Weights of a small GPT-style language model, trained from scratch on English Wikipedia: LayerNorm before each block, a variant of SOAP for these matrices.
Each number is 128 + 24 x the weight over its row's rms, rounded and kept within 0 to 255. Layers, rows and columns count from 0. Numbers have three digits each. The size before them is the row's rms in percent of the matrix's.

# layer 16 MLP down (transposed), 640x160, rms 0.0589, rows 547-633, columns 0-79
088:155151143138125147143145123123142153131143095126125124165185152109116116128134092106127103081131037122087127099079169167176111152149143114138107095107106066124113151157151163108132114139123142140125140121121159120114161144132100151132145127
105:182113145149116166152169164113143187129142088096154095117129134121153140119147099136128123118112144117128119116151153122179103135139109131127159127133107082100089133122139151116098089125122099132127154148109139113136138145111129124112120119
113:113137108121106160102115178131160147120142132123144175151151162102143117142120088144157085109082120146152147102104169141129137146134129115148138134141121125106120135105140123154114099137141083105134125163115067174086152134161107142176152136
102:130148109126121107122170124154129084135141136126131146131141123124114190108155167092126149125098107125106135096120136142149173171064149157141105162101130108085107113100143114147098119130115136152115113129106112144195105124152123101144151116
098:183120102128141102156094119188129098111171153150124148118130169123151130099116140106123142118141131135112115131122095151103111160108124135114137162135101150126106129115123140138126154144112118087105141127111092099109184120120099116134173139
110:159180119146148135134116148112135113147101104094127074162117134111134161143123147111110100093136113148116115136148131075121139086124121102116152127109149119102161097171149110146123174156134178096125104145093133096166134144125115121121126127
097:140130146131091130143099141137150145107135105155105134144111121159113123141143091101137185084123127113114126150127130112081092121115128084117163136127132094102134115121096146141105101156101126103151134092126111115123132098123130104146118084
093:141144125113164170098117142122143070187115150162092103144153149127143140123125088160134135204147101140120120135173119126140118145142127120153172128128165139088127147117123114175105107143098113114130110121115126164154144136120167127080117108
096:151128141134108133139115120121090151151129132139115131163104128099167138138144116107124127138132118159164120113119143094093134147161119138118112116076131091147145168102091110144159079151140151115096185146148113140169144154125108143107137160
105:164102146152139112161121126125102123144116159112122175125081096131132130082116133110096126132145125114095117106129100102107096132147141126159095137116087105112137121156144126163111130121185107100158110117134112106155134130055089121094126130
093:144145107121161128110073139132138148136098124122125163129160135138085115155130131168148138142120111095145179121075173164152078148129109161129122138157112167148133101164126171102098119124141092116141171139097144082156123135121134107161141120
100:126125216103155091124113137118114140084098101092155146132136109109131125131128151125134127129122145148128141118104083114145129122145128129153136114104139145137113127127111166111165147111141144180124144103140116154186131113134092070098139184
111:175086113124110141128133139112143136124146110107087154126146140138137133155135173121074170101129147116158092151133137085112121135100121170159088101087143118127109119113112112151083124152124157135148110173118121154168073135132130135113113113
088:138133133175109144167138162112106140149146109102149136088147142128109121114119139096099145154111113134085142135172125127123155147110154147125123158101113146140126105092140147159110104174118160113106181138154144139144191106121108143133159157
092:093153100116126124124094113086122154158120119120126154143116145119126132111147113116091139087108111107161136109113140133143142117122161084079097157148095153118083141104174102106078103129093121085100119154137117141138154165149142112106173096
102:107115143102143130151107115102110129080122092107177123124138162121138106145145137125113158105140124142142130135120097131134133165146119109128071128135139163094122116164159128146173101136085157129090110148136086156156085121144178145156129132
099:131122117094131120130119097147124111110125115098059119161148111140165161139140101143154150180129133134115123130112111112087137103150111169141119136119092143155149151095119147105116090129130107119104128089170127137167091086161124084128157124
107:127135122117151132121131146155110111127121127090125128129108134134054105105139119152093088127141089098127159141156144094141154132127069159129146145084124115155097139123120126177093109107127122106122153072167148135117098144126146095124144136
098:108122126129159110182161175114134134112138109130112129084140100146146123130113157136100125155114116141152168145102150214166114112125135128121112148146119151141158138146075098156200119145131119153174061117136145114115168105129163149095147148
107:135110144146106148089161146145074105193122151114129124113158158129158124143121120111132139149116135094110165115101110142105151174115156114109122103096066165106127079092108129126095164152157127140137120102132113121115110121154152126100137104
100:082121124131174139118149143148114160113132090169098156143111125074168102148158159119112129120145078169152139102137113109147138110151116129105140098128085134078074124124104171109123128111108158158147118138100160147132109145123147109147124147
099:133135190123105074139157151147105167170137116137129094116115151132112141122098129155144110136124141145116122118101101135126077140149149119120138123174078164128145100119137108101137174097165112169163098086155152142120138117129117123148136144
095:112141188135132099101136148194167132151132111120140159155171130139114105148128155148111062100097116127097100129160092102166109147119109146121122139126081151079096108130121129126135176123136127126086105139111108123130125145113096150114142142
100:123158123128135104116152133113123128112114138065144137128139128121098157194119116163149150130137148144130125116149127106144162126156149170126081128114138145095104150098115130118159101121121120153127119136141098178122159131171122105119101163
089:129148170136169127094149117158155152127118142122129163135149119116147127110119139126102133129143152161083111099143140123153136165116139102141135155147129139196119108143160115123133135154150147111099108180155193141144117122144100139120120092
084:143152109120181127154107154143079116141139165146129132110161171143152150106084162133142147132149143093108131135095152143120134124145130140155142113157136108105123076201147150164146147141132113081152139074107125138155129142119144150118108098
097:090134128132117141140101107141127128136177114098164135146149134116143112114118149156125108160090141177086129112127164111158160156092153088119125139101160144119116165112094105103106116117138154072122151098096131133154119109137137154120130142
108:128108127130125084131119172140163127101133130098129104145108119156137131133122140173136141112118103111097111084093118152102119112126126119109127159107116115181148126137155162132113147134142109200144107147148155138125116097160128148139118139
106:100122153136167085106136118135131117124151110140103105098142119134109100143138123122103096192114139149172124130123097127140179163168119094093134131108135120131169145134118114153116128134154111116114145129136118068119092112102158126127098089
098:111084087137149170165144118122171113159134130145168123118102142155132108109132141132127105096142111138131099126141130119124164155096165106131156149120114105180088121140081121109149156131109085141132130133129135165140134145116208134140147147
101:132136140147134103138156121136142142115153133144120082156134102098094151153081143141134098146154174135118159118172134171127136128141144097083122136129151099104143128145089112096147101120105159141196099130114112086066130140091126169144127171
101:166109124114087094151113136084082122130149101084094125153128144120091127123118076126150137108112106108149160147151091139156102108100132144129143165127117104122142153135103164096170086156106137061099122144089140127109099126119169107143166143
097:112144126105148106084096124117116151157130119137109129087150134150139173110140156086137113159118108139170121172127117148110161167100135125147128121110142160132134133129161136098124172132147141128143095097153103146118123157098135138085127092
097:141117141106172152148169141131150144118110161173120145151141157149113102121097138107129063118107118177114123106130159094082119112177088092122144128162152118126148122173141112158143101128138164137117144107124105086157092158097108171117116144
104:126162115118105125158090119130144115103150147121132137149105117142164113174141100111113098104147078125121128109119129140140138080126123135126103112133116103127121151086099123136090191093139143176176105153127169126113122090154093115158133102
101:121112120126112091142108109114153093122121108090177119131166142096154152124121152135069122131137085143105093079152095143101141125127136148123174174126167123134141142120144139144173148119134114142141082148171135139109128068149125139073107134
103:170159129112166131115142137151176127072131150130139111093138120093095145102124125096162121094162095096122109162101124102110104124110182108141155136159190115140095115130135126117177101120123120128106134166100104139138096198117126127126136114
111:121093122146085119135084174114110132124100117110147087118122158133097144113139139109148122174164109162104067186148165119123148125186151142144145138110165127156133084130121093122116129171134123113121145127138118105155104120161151177111124113
097:088150080147119108108118102155103093107097139113086102108142107123112126153094117143176136130098158131080120147134129142152137114099114180140158095166150129121160152135152139146126103121133092160145123164109131175104136140130150134094136099
093:118107092082124118140167123105110134093148150154116107099122153131138171155093111082164113100136163120128152116109126111133124117154147145121114166170109118144141137122187114097125116122114138122106127157146123114117150142075131115146145094
093:159114107154139142131086109137131139136095146088089127129145102093123114142147133105142131115114169070119148144123123110127147118088134157141133130180123099156096161113116129091121131165138091108116133162146095106137161155110108189118145151
106:089120116140149094113121097115135093116125117119183110146113134126112067140084168109120122165124156135141115144149140131118134112104123097136148126100113122119130122152101133112129108141076156113110110127127140182140139114143096148113141125
102:134137116172110130117135101145090066114128127124178137164141137123106102117166143130117129075110103129107128100123113152141160128055140159142116114125134160113152102142135151138123142102143139137100135086089128124154146068112123160137106136
098:108164124088160162115139146099105172136128197099119139136131111138116111124082098174115092110136111132127150169161136071078144127177120098142122183111095148100156118159131114110068141184116125113135122109143149152126130146094161128151138125
097:097135120140155118119144138109116089161106111152106137141161183128125090092137104156129170129109152108103161107140103117139136098121104156107122097125137116146134139127133147131119097145112165153117126145152079113108102114109149176183151194
106:128109146152182116089155134102108148158119127118142142151122106094122150127125139095164139152133123093128121102097153106083117144138143179099101172090122111102136096183142162125152126138113119100153152126123123148146172150108106114120146137
093:112117097124141081113125086137145117184125114149136134131142093151115103155114133144122138114115143106162140125133102133158104097110126125138142142140126100097120126103080139182113122114155105125119088123136128144118099095121115135179105166
103:097138114104090069076167124103109162129132147115153117155115149137124146165133087079148120127145139135128114157134153128118115091136115113111131095146113192117116077128129135153163169168098114106165152145112112113140141148136103146150119124
103:176149167149138103127139141153132128133110101124098124170103146087099090140082150117142183133135073136145097137113093113134194144105118122106113141076114118081150125132092135117130151152104090123162107115101125117137138105156110098125111107
105:136151093131149113131124139105111133106124104146155105111148148145129084110107139118147135154128079116144127140135157116148147080140139099102148157129170116184128149149116193134118130119098130157130112140156107159102131156117117159103133104
111:145148147099128139114098131160096116137151141121135098144170124109116168134150116111123187114109080079110115106114139128137120149103117127130103158148138174112087147102150130148102138149081096133126121117099116145106113103134119093179086142
098:137130106146081101151131139145135100122132143137114136129135110156148054137141093128108116172103133122096129105091186148111174108102146133126135082168109095155116141123132121160178150112111132099108152123138117162178172110152163102133086142
103:173118107149093099104136088142109120127187170103145128104135099138150137138152128086130153123130110119092120120167107092118144112148149157114133143117145160087163141106170107119148144120108096115082102129169116122127149102139120149129118094
096:106173160103094096119121134143158133088114124129157176168118131135073101116136134142069108108145146144150157095117135125124104178131129081135139138150127119106133088138164117149156126138142081150135097106150128141125114103127137138141127139
103:092168131093135159153161122099157151151125110128155117122113117155116148113126128138164122143095186121095143139112158123075134114104095122077118156132153103115129096083117137143108186125098096157128120108171127134103144163147138161108110135
104:157156144145105133178103083105120135124146111129141085151139134133142142135166146137135143111144111123095104142122133120093100126116141114132113107133124136132135167127190144153089151201135081114134129125131122157125135112119077144119121117
107:132113118134126126090129141108095129145105110151129122155156135123106152088132143139151169102160121095153132128122082131118159096120157086144135175134129136138132090114085132131142129091136147175133142123163125153140180115100104117066145143
102:127138111134122184118133162143131145118146132141068142172147090111133109111153145080118160122109113153160130115085106154103119109154095120095154143112169145174094153125126146146114097132125078133117140152095095126153151125122117110130136105
103:132080097128125115131139156100120128146144096136121178170152123178134127137085162146122113159081156118148122100137130112163111169150131144098111108107133096151142134133108125149157117130106105155096098117132127162129100115122123117131077154
099:109106126126132142168115118143125193152182120107106092138106129162138123141161149141153137140105131111117117165174143168085094135111173122157144134111106143109167142130128148129124169110158104118128132131142174146092172115047158100150166160
106:118143167119105165128168130114090170115175169153129110137132153115145118122128134120129092111106099118100155109135157157114104179085124106163117137075100169121103131103130109171146096151144164146134137108133118128125131141165115089124136145
110:107105123143164174186130112118089147152085129129122111135129103141131154108146110084158138142141124162132116133159135121103111151109126143160173104126104090176145182139127119085124128137128162187095121109096129097129106080146117115111128109
099:147107151079169140091129124138117102100093122141123124067151135132121149123150114184131160089131124088116127127106130154104166124151101146106128134138157130108154131160146139122140143185126084143125131085124155080106128135149112094155145110
096:141084156129138130150069157094128095114120117119134141130168179114126152146140152130120173113210170129122165115129106150140129111140112133122156133134100147142133120116164125120109082109133153133164091163114166131154145136113122085089145119
095:122103144098104117094130122154117144120107101128151118104142095160171122076101127102102151132103110181110084157072128156073135123106133140145121147131129106134125102114099120171143189151114117145092136136143103123174158104142164157124137129
098:146131161140121105149124090131097157148109111154171123111119109098136110151131090169139179120125071151170154116129145138153132128163165122135159101110100080121094121113109137099103119187115101110105107154173096129122102115161177141141120122
106:139115134102160164112115111095106155110107131150167125144136099149190141132101094130189128172111119126133131159147130107139109140182130093158133143052123105161163110113167093129078153153110108104101129135139116129145118159133150144166100127
109:156141126111127083159115117128165130148171093125124159132149086148140145116138146151137139101101143138113083119120167098118115108125127161130122160167166134097105107115148077136120132126155115099152124123154164117128072125102122111086173176
098:169127128109122169150144131104137111148115135152116118100106136148125155133162156090088134144139132094141130156117143162108132124143126139091104156105154141132128141108136115140117133120099155113081170164103132065106090116124155132141158139
107:138123098147147134164095110085115139112074132132134140109093173090125108112140157123101130130138113115145085186090111097098154163142156154140122134157120122073109127110160105132082086101154110083114146125152120131125116141106113111146126097
108:141166113131107143132146115106108114117103096136082092111164143140097109129105117118125128114107157088101158126109144129137133086114142193119071130092121139125160159146130126124158112159151122096173123106145167149185084146164153107134133127
097:100124146108104099168146127131126098123137163158147113215115112160139108136115174132102145153135107167116102123123111124114136125122167096107096085133153128157116099161141105128141145092115078159103118147122133103136114138140123121108112151
107:139101184127125095119149135103134163130151124148171110145112115153096137128080119127112119154126122091161117099128134157149109103114132177135138149123123090167106114135092119139142124104134133107135134145152173111112129147110128181146080150
104:165105115185113184160107102131132121120113125110118110108103093145122147128157142135145126146133113135157154123106104126161174137194149141107135138125122136120144113129137120110120145155132128098127143132156163172144118084121149117109079124
096:150101143117159139151132157094112127115164133114154147127135159119129170102116094118090130142126131117141111143148109131099161120105130097150117154102083128110114130133143101151129122171152099172117096067125088127177174120110142169147138138
096:152134106133168085123124137105110139092113120113117104133127104124159166146184145125104100135103164134088157164132136123120119133128152073115132103096139096096085107134058167134168143134106119152129140157161157113144112089113158153140127162
108:095126120099099124173136136135104155088136175092101092139119120101150150130120100135087127138151140125152139113164141110111119149128158120095143150149136150115095119122130169123155146149106149103106183100086084130146150123133113127077144076
094:159141109142156106138146087115118102139072115161136106128153129120097159110137105147117156144146095148138139137088138123098122132121096157158152141156131128096099115119133129134127118180152108123143077170209118108152105151114129106107115129
110:178163100136111115165130153158140151111129151138153104121150163123117164151148158127174177104147114156118142139107110171135153096085118122140138130136161143119140156130060130115088124114116138103121132124070085100109192131142090113114106174
099:185133110158107155177122092092138114137077149127123142190121128112114098107167141120121124106159135143134108144131137134130134141129135108116099128128131165168122117101124125143153108148077152123094079124112103133152121158115117068147121178
100:113138139150164105135127099116160092090116121108123122109133078117148123123120109143131150100142140110115116093149152110132130148148100148163113136136139179116124167129100148126100171126111161154160086129156114144134131121129091093144123136
097:125130094096170128150116119111109103142166149122142154151124133168115124106157106111116112060165143109102176130107104068109081123141082109125108126139159150119133112142134137114132092165148145151123109090107089105143097142105158116129161089
102:155111102165091049067106115105160128134127125102170111125116121135115134130121148143105103137116136150153114075138108111168103112167171144079118089118146150189159123145139158154127134091149138126129085125144126138131110139113126147130144131
107:082114126099108077106109094141142124128094141141149125150087157127124121128097099130090134159138101134112155126105132102149080110153120095082144124117118144099126101128098135165155129163126124121125099122139122153166151143114132129116120125
110:142109155152168135162118102143099161090140157183116156099150138089096181113114167151160146135135130138169160163147103101094132121105136128142165130147150105124114113138120100111091108086158133139140113113110128130100122138108104137155149141
098:141144187144111118112159064141108109140091137127093127125121088133139138104137112121118067153160119104120126112180145101146117129144128133132142108147099089135110126120102075118166107102103148109158096151145085143106103122132149142128134178
098:155133170192133153121129112123131113105104161157093115158138083188103119129124154136137137111161141109155129112142110099168106095122124100142122161107121129109157128143141118129125127156153146109122113167106139172134139157129105146108125088
# layer 16 MLP up, 640x160, rms 0.0593, rows 548-633, columns 0-79
112:140151137113126148143138133075171147180112123123109160136137166141148119129181122121118133117174148142111173093118089142109127133150181099129134158130151081141144180122146095096115186156096122132130052127159087097156143127103109130095137127
109:121121078157125177151111105185157098130087091154111138097112111162146066110103141132145123081100107131114143128124090132165136135125146092150155122161156109153133119173083131118119148093127105142127133141145112131130106156103102147120153146
098:131082115173160132144115097087128133141109120124155126153133102121072095180107098100175089125124115115135123153148138099161145160169135113134149113160096148196095135126121111114150091146096112126126115176143137112106131115054164127135115090
098:081110145117143111123097120120148127125112115094150138150129106153107123105147099161146101160135171088152148100110146107116139129171132160151124122119161092185116120154165094128123119096137118142155074159090134116122136117116109131151101167
109:118084140111114148116150122138116155124114123156140107086151102112149147160123115139127135085115094128149094106099131145129095108110150165089138151083191112131107142106075118111124106107177106117150149195123142138095105144126101160155151142
092:102100150134145137119122156109117075148155121117132159128095114131138121128117113131111084177155103146132109113145148107153115076116075105115123124134120163131144104136136092154128183151104147119155120160120074166096108148141137154120131098
090:162144143141115085124082148136143100127116166124130148129123136113149095108096146150113133129128148168164134106088129156121140148091134136107123170149102122144132138144163108122093183126152135127111114152145103102092101135199071161122130152
105:132119153116104079135126134115159140177104128086160144177114169125144115131115143133144140118152142141096115092146123119117108140111127121121099117141133117132093133097162108145137103090194160118115109154131110109131122116166127146085149182
107:124084117141105142149152124151129123156097133127131105107110125126095161145116125159090121155172110112131124134124133190114136124115110094160162142128108147160115151133118119123154122129159124134124071118124114160139094107135114110160137144
097:144138142148156127123108083088158118129127119114184136128105088154095124137114169124093177129118139104108131084160123152092149124093116094113136121142142119083161103131150116135222130177098112117126122136108150087133123143141122168099114127
099:142146115147175170107147175122150107173110109141133140145101092122155115133170090110184145103138167147176122109156161122154101134117155136120099158139139155105057118134100124089100167100118130126151121158080144111138126130143127150143120145
103:104162107132097100128130120121141128111108102128141121133133116126106124107116092145132082136163143140089186114122126144137132111119134138094141138159110124173127106118154161156196127142113141143149142127146093125147134109157176118150137152
086:126137116146141098115153138129108124101105100149096125151113095147140128124121157131124136124116115078155140134128127105116092155125146120118150080161146080110168137148174110117112171121118102094140083149060126126118098155175107129108116117
095:152096097134147121135125106128110115144080130147126135154119139106144106140114114118119144153135109101146171146134059130086142127129125111118133125117118087125132115138091139135166159130168097161119148136138096143134147090141094139074130169
105:096070126115114086122097152104111128142183130105148102175143108089168150137132084145111178155129140131150166114160117134140071105147153091114141159122159124112144169137091120121118134132149120124156133120157118136122156169077082169139140098
100:157110138170151157111155148126149141110155106096112090110126109145145128150130153119136133139135120147138165115113116117151133147157149144116147167081140147155127157111179109113089143119103153133119097124134123118139120137112153172116153108
101:129094171158102141171163143135138123103133125147133118104143156088151142132120105108113153108144156129091139114120133114109105185129108118136161141183126143138151168173134091136177111104086134101123145103084095140119133169126115105100158129
098:118087143102124109111108141132126103170156117115120127110143123165134081145152144115122117106153114134096137149092160156088126167160152170170151140164096084112143121110127122138164161109117127118118105094150139156162111110158136099135094125
109:082118126159114121153090161122163167119105078114145140148120125159151104119141124129142135104110064141170109147117150160122116098121122116097154099141142105144121123119134134161160112090119136107114157142117140156107141191134130123155120151
103:115151113161179112118168088124163105138138134145131172088163156091121127155139092121116133097136133129136083135127124173129105124154144112108118122142158122132112141137116156134138129139098139128082121127105154128115148129116153158153165157
099:122133110154089130133192121150118118139174097102087158121124131152175136120151103123060131092104126141135104133124123105103160111123126114150110105099167120130128162138080144121125170143154100125098120166131145120161097084098116116151116168
095:135150149113148165141145127112127107186150132149126143126102135153141129148102156149119099131116099150158123159105151180141116136123114114155114165148116163110200116129162112141161138107140121147111155109116130124130132105116116113146132073
102:143126153122110096102052129099127080148148116118167152174116159140151130114132116078119156130189163161140138117147142134122090101113133113102139117119119107129162074133099124110085129074141134113162172089128154151161127111119137112139159127
084:119140114092136158128138137125093097153132091140152125125144161170176110117115103132109149070144091123157111114103127131107129128095143145118123116104132142132152097162127138151122163121096104144119121127107140131125096115136130092096156144
095:162132145136152133169189095144184164110079073167126077134105145115107139112174126117086126123140158116151147126141122141138126125134114142120135098157088109192114102106182134101154114142123094129105121141116132117118132136141096147115139152
105:081120125127104143151133141116122140065135101107141097105112123133124158087133111137109102149129099113160123083105116091084146121157114093113166107119130106104158088186119095148123139145174130139196113121131093139144117179128136114096157129
107:159134141119136131140109096123108138148098150196143172126199112128148104128111096103141118162133099168173136125138144113087105143098133164106108119135120157120098109101090113117164172114149109162117154112108102067150154143176133154143143139
107:116098150149154115109107135130118138171131109115122168132125134174135183128156082119160108098120151173145112147116157113119129072099099112164116155095156150183075166145113104133105139118141104169119090145122128106101097123105097097084138164
093:114049113133158130143163148124088137114129148081123159144114136117123099136137132139128126129146120176109147142074067147128152107135109103148145084161095154083160139128127104121140136151068147115104129144121146075171134104157112128143133122
097:121117163152105087130116136102093086139115149145129152122143138165135119127138102097127120117072097130137139140110131120118133150131092130141149095147122122090173165105115125168142175136139115130147133138119161149137158161121141149146135139
095:161085126098122112105136142163102113167152131142111071121148135165111149103126119155091107107185110120119150118143167138167141132084088186160117130096134093134114128109113158131131126125080153152114112157135153156089097125116134140128136131
099:118141119148138108134146169125151127123156112171159173134086143089117117110097110159120176142159135161067126120138154109145116122134114098108103122118130115140145112134117124152094143148142113151108059111092106116144120135129109126125112145
096:122121119150115115081086147144086155171102104109133076133110116113141134115122146145116138113149133168131089146119126165163153111145151101138116174159107156167152157120155123123131138148122133120162118106110121106138109074125104130170104104
108:162140101124150140164102146107121097102156122149130115124132173111115120104165121142086115129117136146155154139118129145132113126149144128089158195128136112098140133116086124177120130104136121128121150086120105131118098087122108183089181145
103:108134148183159129142158116140151154124125125106151152142143127183093131098128108165115151163098122112126151135138158097134139149092114129119111137130063128097075124105076135112115092101147145122150118125125127125129148155124138155204164117
102:094083159147130102145145129161108100091109111173128156156119132061132090146081096104085105076129087119098127118076177120099136117112131127137117106157101159181120145111134138125148149162142123127153099145171135124099141129166118134141138178
107:102168110142153090096148087127171138154176153144134157084129124148155139125119095144121096135110101091150156123088157142130122168150138157122116133093160111118132111166136107097165168112117115165123107126141099158097122124095169140100115141
096:152083118164125120147106113117071110170136115164120115170151102144153144128145122111159131089140135146110113159093179103097114115168161090147121145156153135143165092160122147105110105128169152104104119147107114101084180105127140137108103117
103:120143140115090127147122125130121123131117165175126107146137136136104094152083122099103140131151135116187124117084124139121139142117123135123117139106103147153137126142089178106141112107161143146143099075148141097132085162123135071113119119
092:159132116091127108113118147076138136082143161104179096146110125148119125127114129133123146150137143131108130107096125108138138134096112080121155136091125128100186098135171154135135163129101109116158141107103135159114149093167149142117184153
103:127164117114126086125154162115125123117114159130123117163141081130167149124109113126089085128130130113125098120124125112132139154130094159130124150161122109115181169115128110122125121152109136091139165141158164086128132124146103137125101113
105:103148136148122146148191121126120138146159136150095147128085131085123106124124153161155136106124151144118141143119094128108090116108134135144141114137149075108157149096077130150154138149115131139136068146136102121137121154144142130154105190
095:110102080177137131122157131121110093173134159106130162115148118099137129145147103117113160129156116163111103100086144091157116112135133119118161148115112157181122095138112131116140089111156141114139104107141135156143142132168090148104145141
100:150126119106154129117111154140155153113131115093140148138090092133151146097086139096084145131167149141136145138113149163103106168134114127118158120098113145188125092094163092107115129138157086144157095097131132130147089126125114102114170160
107:128135113183100168119134122096132154112147106142074092120112109151165153159141115136128146120137116120131073119114112098102130114132071123140173157122173139080118186136131113182128145142127081125175127140138085134076122078124130110123129157
096:139154135173131120147130107120125106110172181120140137131126130108102143132137102100081129150095135115175170166149125125090141128149081191152143142127114135130110139129136154102164120114104118101135127111101134128133128112121173119108160110
093:117095139118126178129148122121129118157133180138119120139139148106130129112125086129076177126141089097142142100127148114127101184109137101123140128191127120125109100079147122096094152125130099119123148155092136116131061108105170119088125140
099:132131133095130105121096111102108121078174115099137115168099125113142132097128161127166096082128124176139137129135152133121116117140156141122155149151153132150127091131107130090172108155126166092138121129174117132125131168121147127135169117
109:094087135123121130099133137135135094129113111109174156128131111106138155098108149121113115152118118075121093140073097173147076175154124132136100132161123099137148142144129089160149112140122140138079126148094091121122136141114124130112121102
100:123121168144114135127095144098136120168179110181148130147128077149138135186131123105121180118127127113173110139108141109127120143121153167161149141081098161126134116114135183134115170121125095080112134139117102128096145125064141161117148115
103:130135133168155116119114132146111162132123148128180103138109120127103169120112120134096123141146188092131159135162102126139112112168110114160158080115133137107165081149127132104139138131154126108163065101097140111078129113143152108139148148
101:126107151086158145121122168154156157180110128152101136138148073106135159126121123151107133130104091125112126107124145161134127162095137129121080173178121139153108142169092145111127096119121143110154138166099135119172154123145167089168108130
098:161125091122127091138105117106075143132138104157101114129089145152107150088135123093167133126147175111120096144164128096106100146133123125134151089118138154123168175069142127112152127148110156102083112165139138110147126099101119121125099137
097:149077155119128157130112120144140101151085125139104142151109153133140097119103145128152104076133092128117157159102137148141148076107126091135130168130128146109178122135160114124146152141119149105143121129153105106102066132162145100130151122
107:125106122097151129131136109145099173138122119159110132150109101140117120131105103122115109127146126145146139128123122156116106126129135101173086114147112102166166080122191100115136124133145172155113149121163113109138082155111098136101161155
107:112129139150100172121121139147106114107117159097134122116133088109093119131120129146103067146136120125085143088125148162128145097121081170133115141115137155126135142124153126174125117098133147099117097052102110107092105138103138129095134094
094:102135142123150146100126108126120084176151086126117130136139117121070111139113108098102131121173127120088131144098109113164114116091136109141108120123138092136147150140113074133186147121118158147105147127153102144135148108101110162144146146
098:138140128123137124146171175122157139154181113132138116158128150083128092123173121128092107140114097075100148127153151144134124107093117098116134117112123136069130148159125093140114132113145158147195109093110111142166143116128122117143138106
098:140155162132119172107135128138100066143140175143134151094124113111164138144082111160110133131131134131162124120081099111095081120142107119135108138115113116097102130102140103151134120170153129114115125131139166093115128169118097085146130123
107:099099091150154116123109107128094103146140116139118161076110150114170146101109159138103131114087112144153120114084112110152084105132159137120142106120127125141122141141105093097134154160140118094083142132135112123137126134136147137073112156
106:156132118140124106134120067165132098119199129093154157154113126159155127138083124122109156150136148091139137126154154163127108184142147102171151117121116070166146170171154142151121134134105152116116097131121107117127089118115156118105112121
101:138162160140124129133150142129100092146137132149191064099132149135121081093088108112129096111101162124144114127139142123124169105148139098116116134159141104176126125122122099135153114106128103105136186142132087084117107144155138157140144120
092:096110186098136152124092098126126129144163103133121116154146079153141142103112143114143102140096121175047146125108169147104128126157098138124118112177184103121130137124124114132124140140147114117157155130120141117111174093133115135106151139
094:127120103106111126137151159116180102128089124156101124152098111100092149145168122111125146157149129194142182140132128119138160122148123120173123142137104122111076170118161134122125092092131133128096121104110139110123103132127124117105144118
098:138157102153097145191155138173134138074162148152124115137140123088091145119138118115107136120159136134115154104135123118125103119104086129177108150127166129167141151165140114138116138133119157159175108139080139126120155134127108122179162136
099:117108160131147124127096137104109062148115104144116179154142094097107134106116115093158144143067117104089130117095151136122091140088142125108171143126162107124135153078126157142140139123130165140137109142135116098113155156100130119103142158
110:114122082158132141115154174116090140165142094142124127119143140113112126084093125131148108155163108134141128110134106145155116093121125074117151156129147125119155154122086139197144146093100109111126139140124172104112113115113123086117087135
098:099105110138122118146140132124130139101093134105111131106121094132102117121117103113145144130099124157153127090121123139150153116143103177131135159149188150132149180133123150133165111114141096129146104119130154138063108141145114107110137103
104:144108153134115111067107093101093097094102146201168087151056137109118116103128153151145128124094129170113131151082176136116134124131127120139144100158134132088124162118134113115109111139087123142160100146136135133135154125108149098160095142
102:134111072102112113131088101144120125152150108130122123163178082120099101133118162125089117097130107119166115125135135150092101158130111120113165119112159112125128098124129165155159117133162139167128082149153109093122130124109095145126142140
099:139107147121124088125124132118141100157117149178138137153164145155117104145092122147135106104128100132118076117104125135149148142128111122098137159120163109113133152129137144132155164095079074109151111134152120123103128095131099145139115142
100:150119109148146208164132153124127130099150114143111161114141142121133103098130142066135144139116098114068093157100139120095151099145131086118145128121146144124106165102161125117121102138125155157087120125139105124128095105086145192136130153
101:145176114129145101106132148109130125134140150134113112116060139155122191129112111135144135073133113111079153132130163136098105132080089092141123133146123114129153122104108178103113111153103113105132150131132107113127102135133115141127095145
105:120097112108118098096129140132115124158122117152150117153132086111122134158138123112069155113137122113137144142123162170148111099132109114135144195125095122134166129164090129104124152118091091147130115151092131150096139116125139152139140118
098:125117142097103142135116143146093114110131100131130118109175118108135090094100070122136158105104085134165100116140167121138121152142124106143130116127177152132106107103120154127137120138126113132143181107107130090117159115097099108114183127
102:094090132139124132141126128100142155124154096122156103115090134121108136117115107148090127086163102171110060134149122124120134140185093096088096130147105105145147160128160112125108089123095151095168124149120147098136140140111119165109103134
089:121082109126101148123137075090111093121151118133142149127149116150157112145093157130105105139113096171098125113138144146150106132152133125154093122157106144148146108102136118158129125174091096130162164119129122149093107114131086129130140120
109:151088142107083093090131148131136103114133123116133081117158118100118110149121105121146118114151080144132134097107127144129134128131099097143166129114138125100138158204117121162128137140120113110158155140098145118113127129098142131129134140
101:114099154128111127142144095141124123124162136108130132100166127142134178115117100146138109132108151104116080089085138122108117135176158152110131117104147117124103100136127119123142123145136144183137124114164123121118182102139148164112127106
101:137139181129155138141115108137109124155119133110109128154084097094086122145072133121135136125112111128118106105134100119142138132128090135105136109122132100100162112117120114116117136125169092131091140151128145139115127122083152127120120122
096:121112130122145138128088110090143137146119132122127126121102135113111140171105166182146163131105114170163085113115146120172142118131168102105123118165162106129139133108127134114177167141122109153123151173133147123130164132172179145090126106
100:131111140131141163095089182150143116127112134123110147123115127123133085176138138092157124136107109130141116125094127134163127168116145144140109148203105110123150153132123132121097122126126144137136129152163118106126133174104101109131122105
101:166146169103149145102105121145125104112123104124125136082149176123137139130098154142145072142106084150133149120142134099120143147124096126107143173169138146144135176136112102104139111103121151106116132122121064115044134109142112158105112135
099:121145158107153136159155142136109109150141097118175152146181127161114081144187110126096104084164122114151143107146126161137118166113112104143119167109160122136129144127124120129109136095127133124119082132109152110076131098144152144103112098
096:125072171128144095138104112136120111063114088116149100121139119118142094131133179121141126158115150119139151098112166142120106152087121100128144150114149143139167093130160142149107126093143159138138114126154133138107142096104148142090115137
093:095095140140121135129121159135111166130115114144168149119152130140069088151086137102130173142146137147142140113140177139106133173108140117122082126151157109124080125153114129099096107102124089123096104135124174145122122135120147112093117123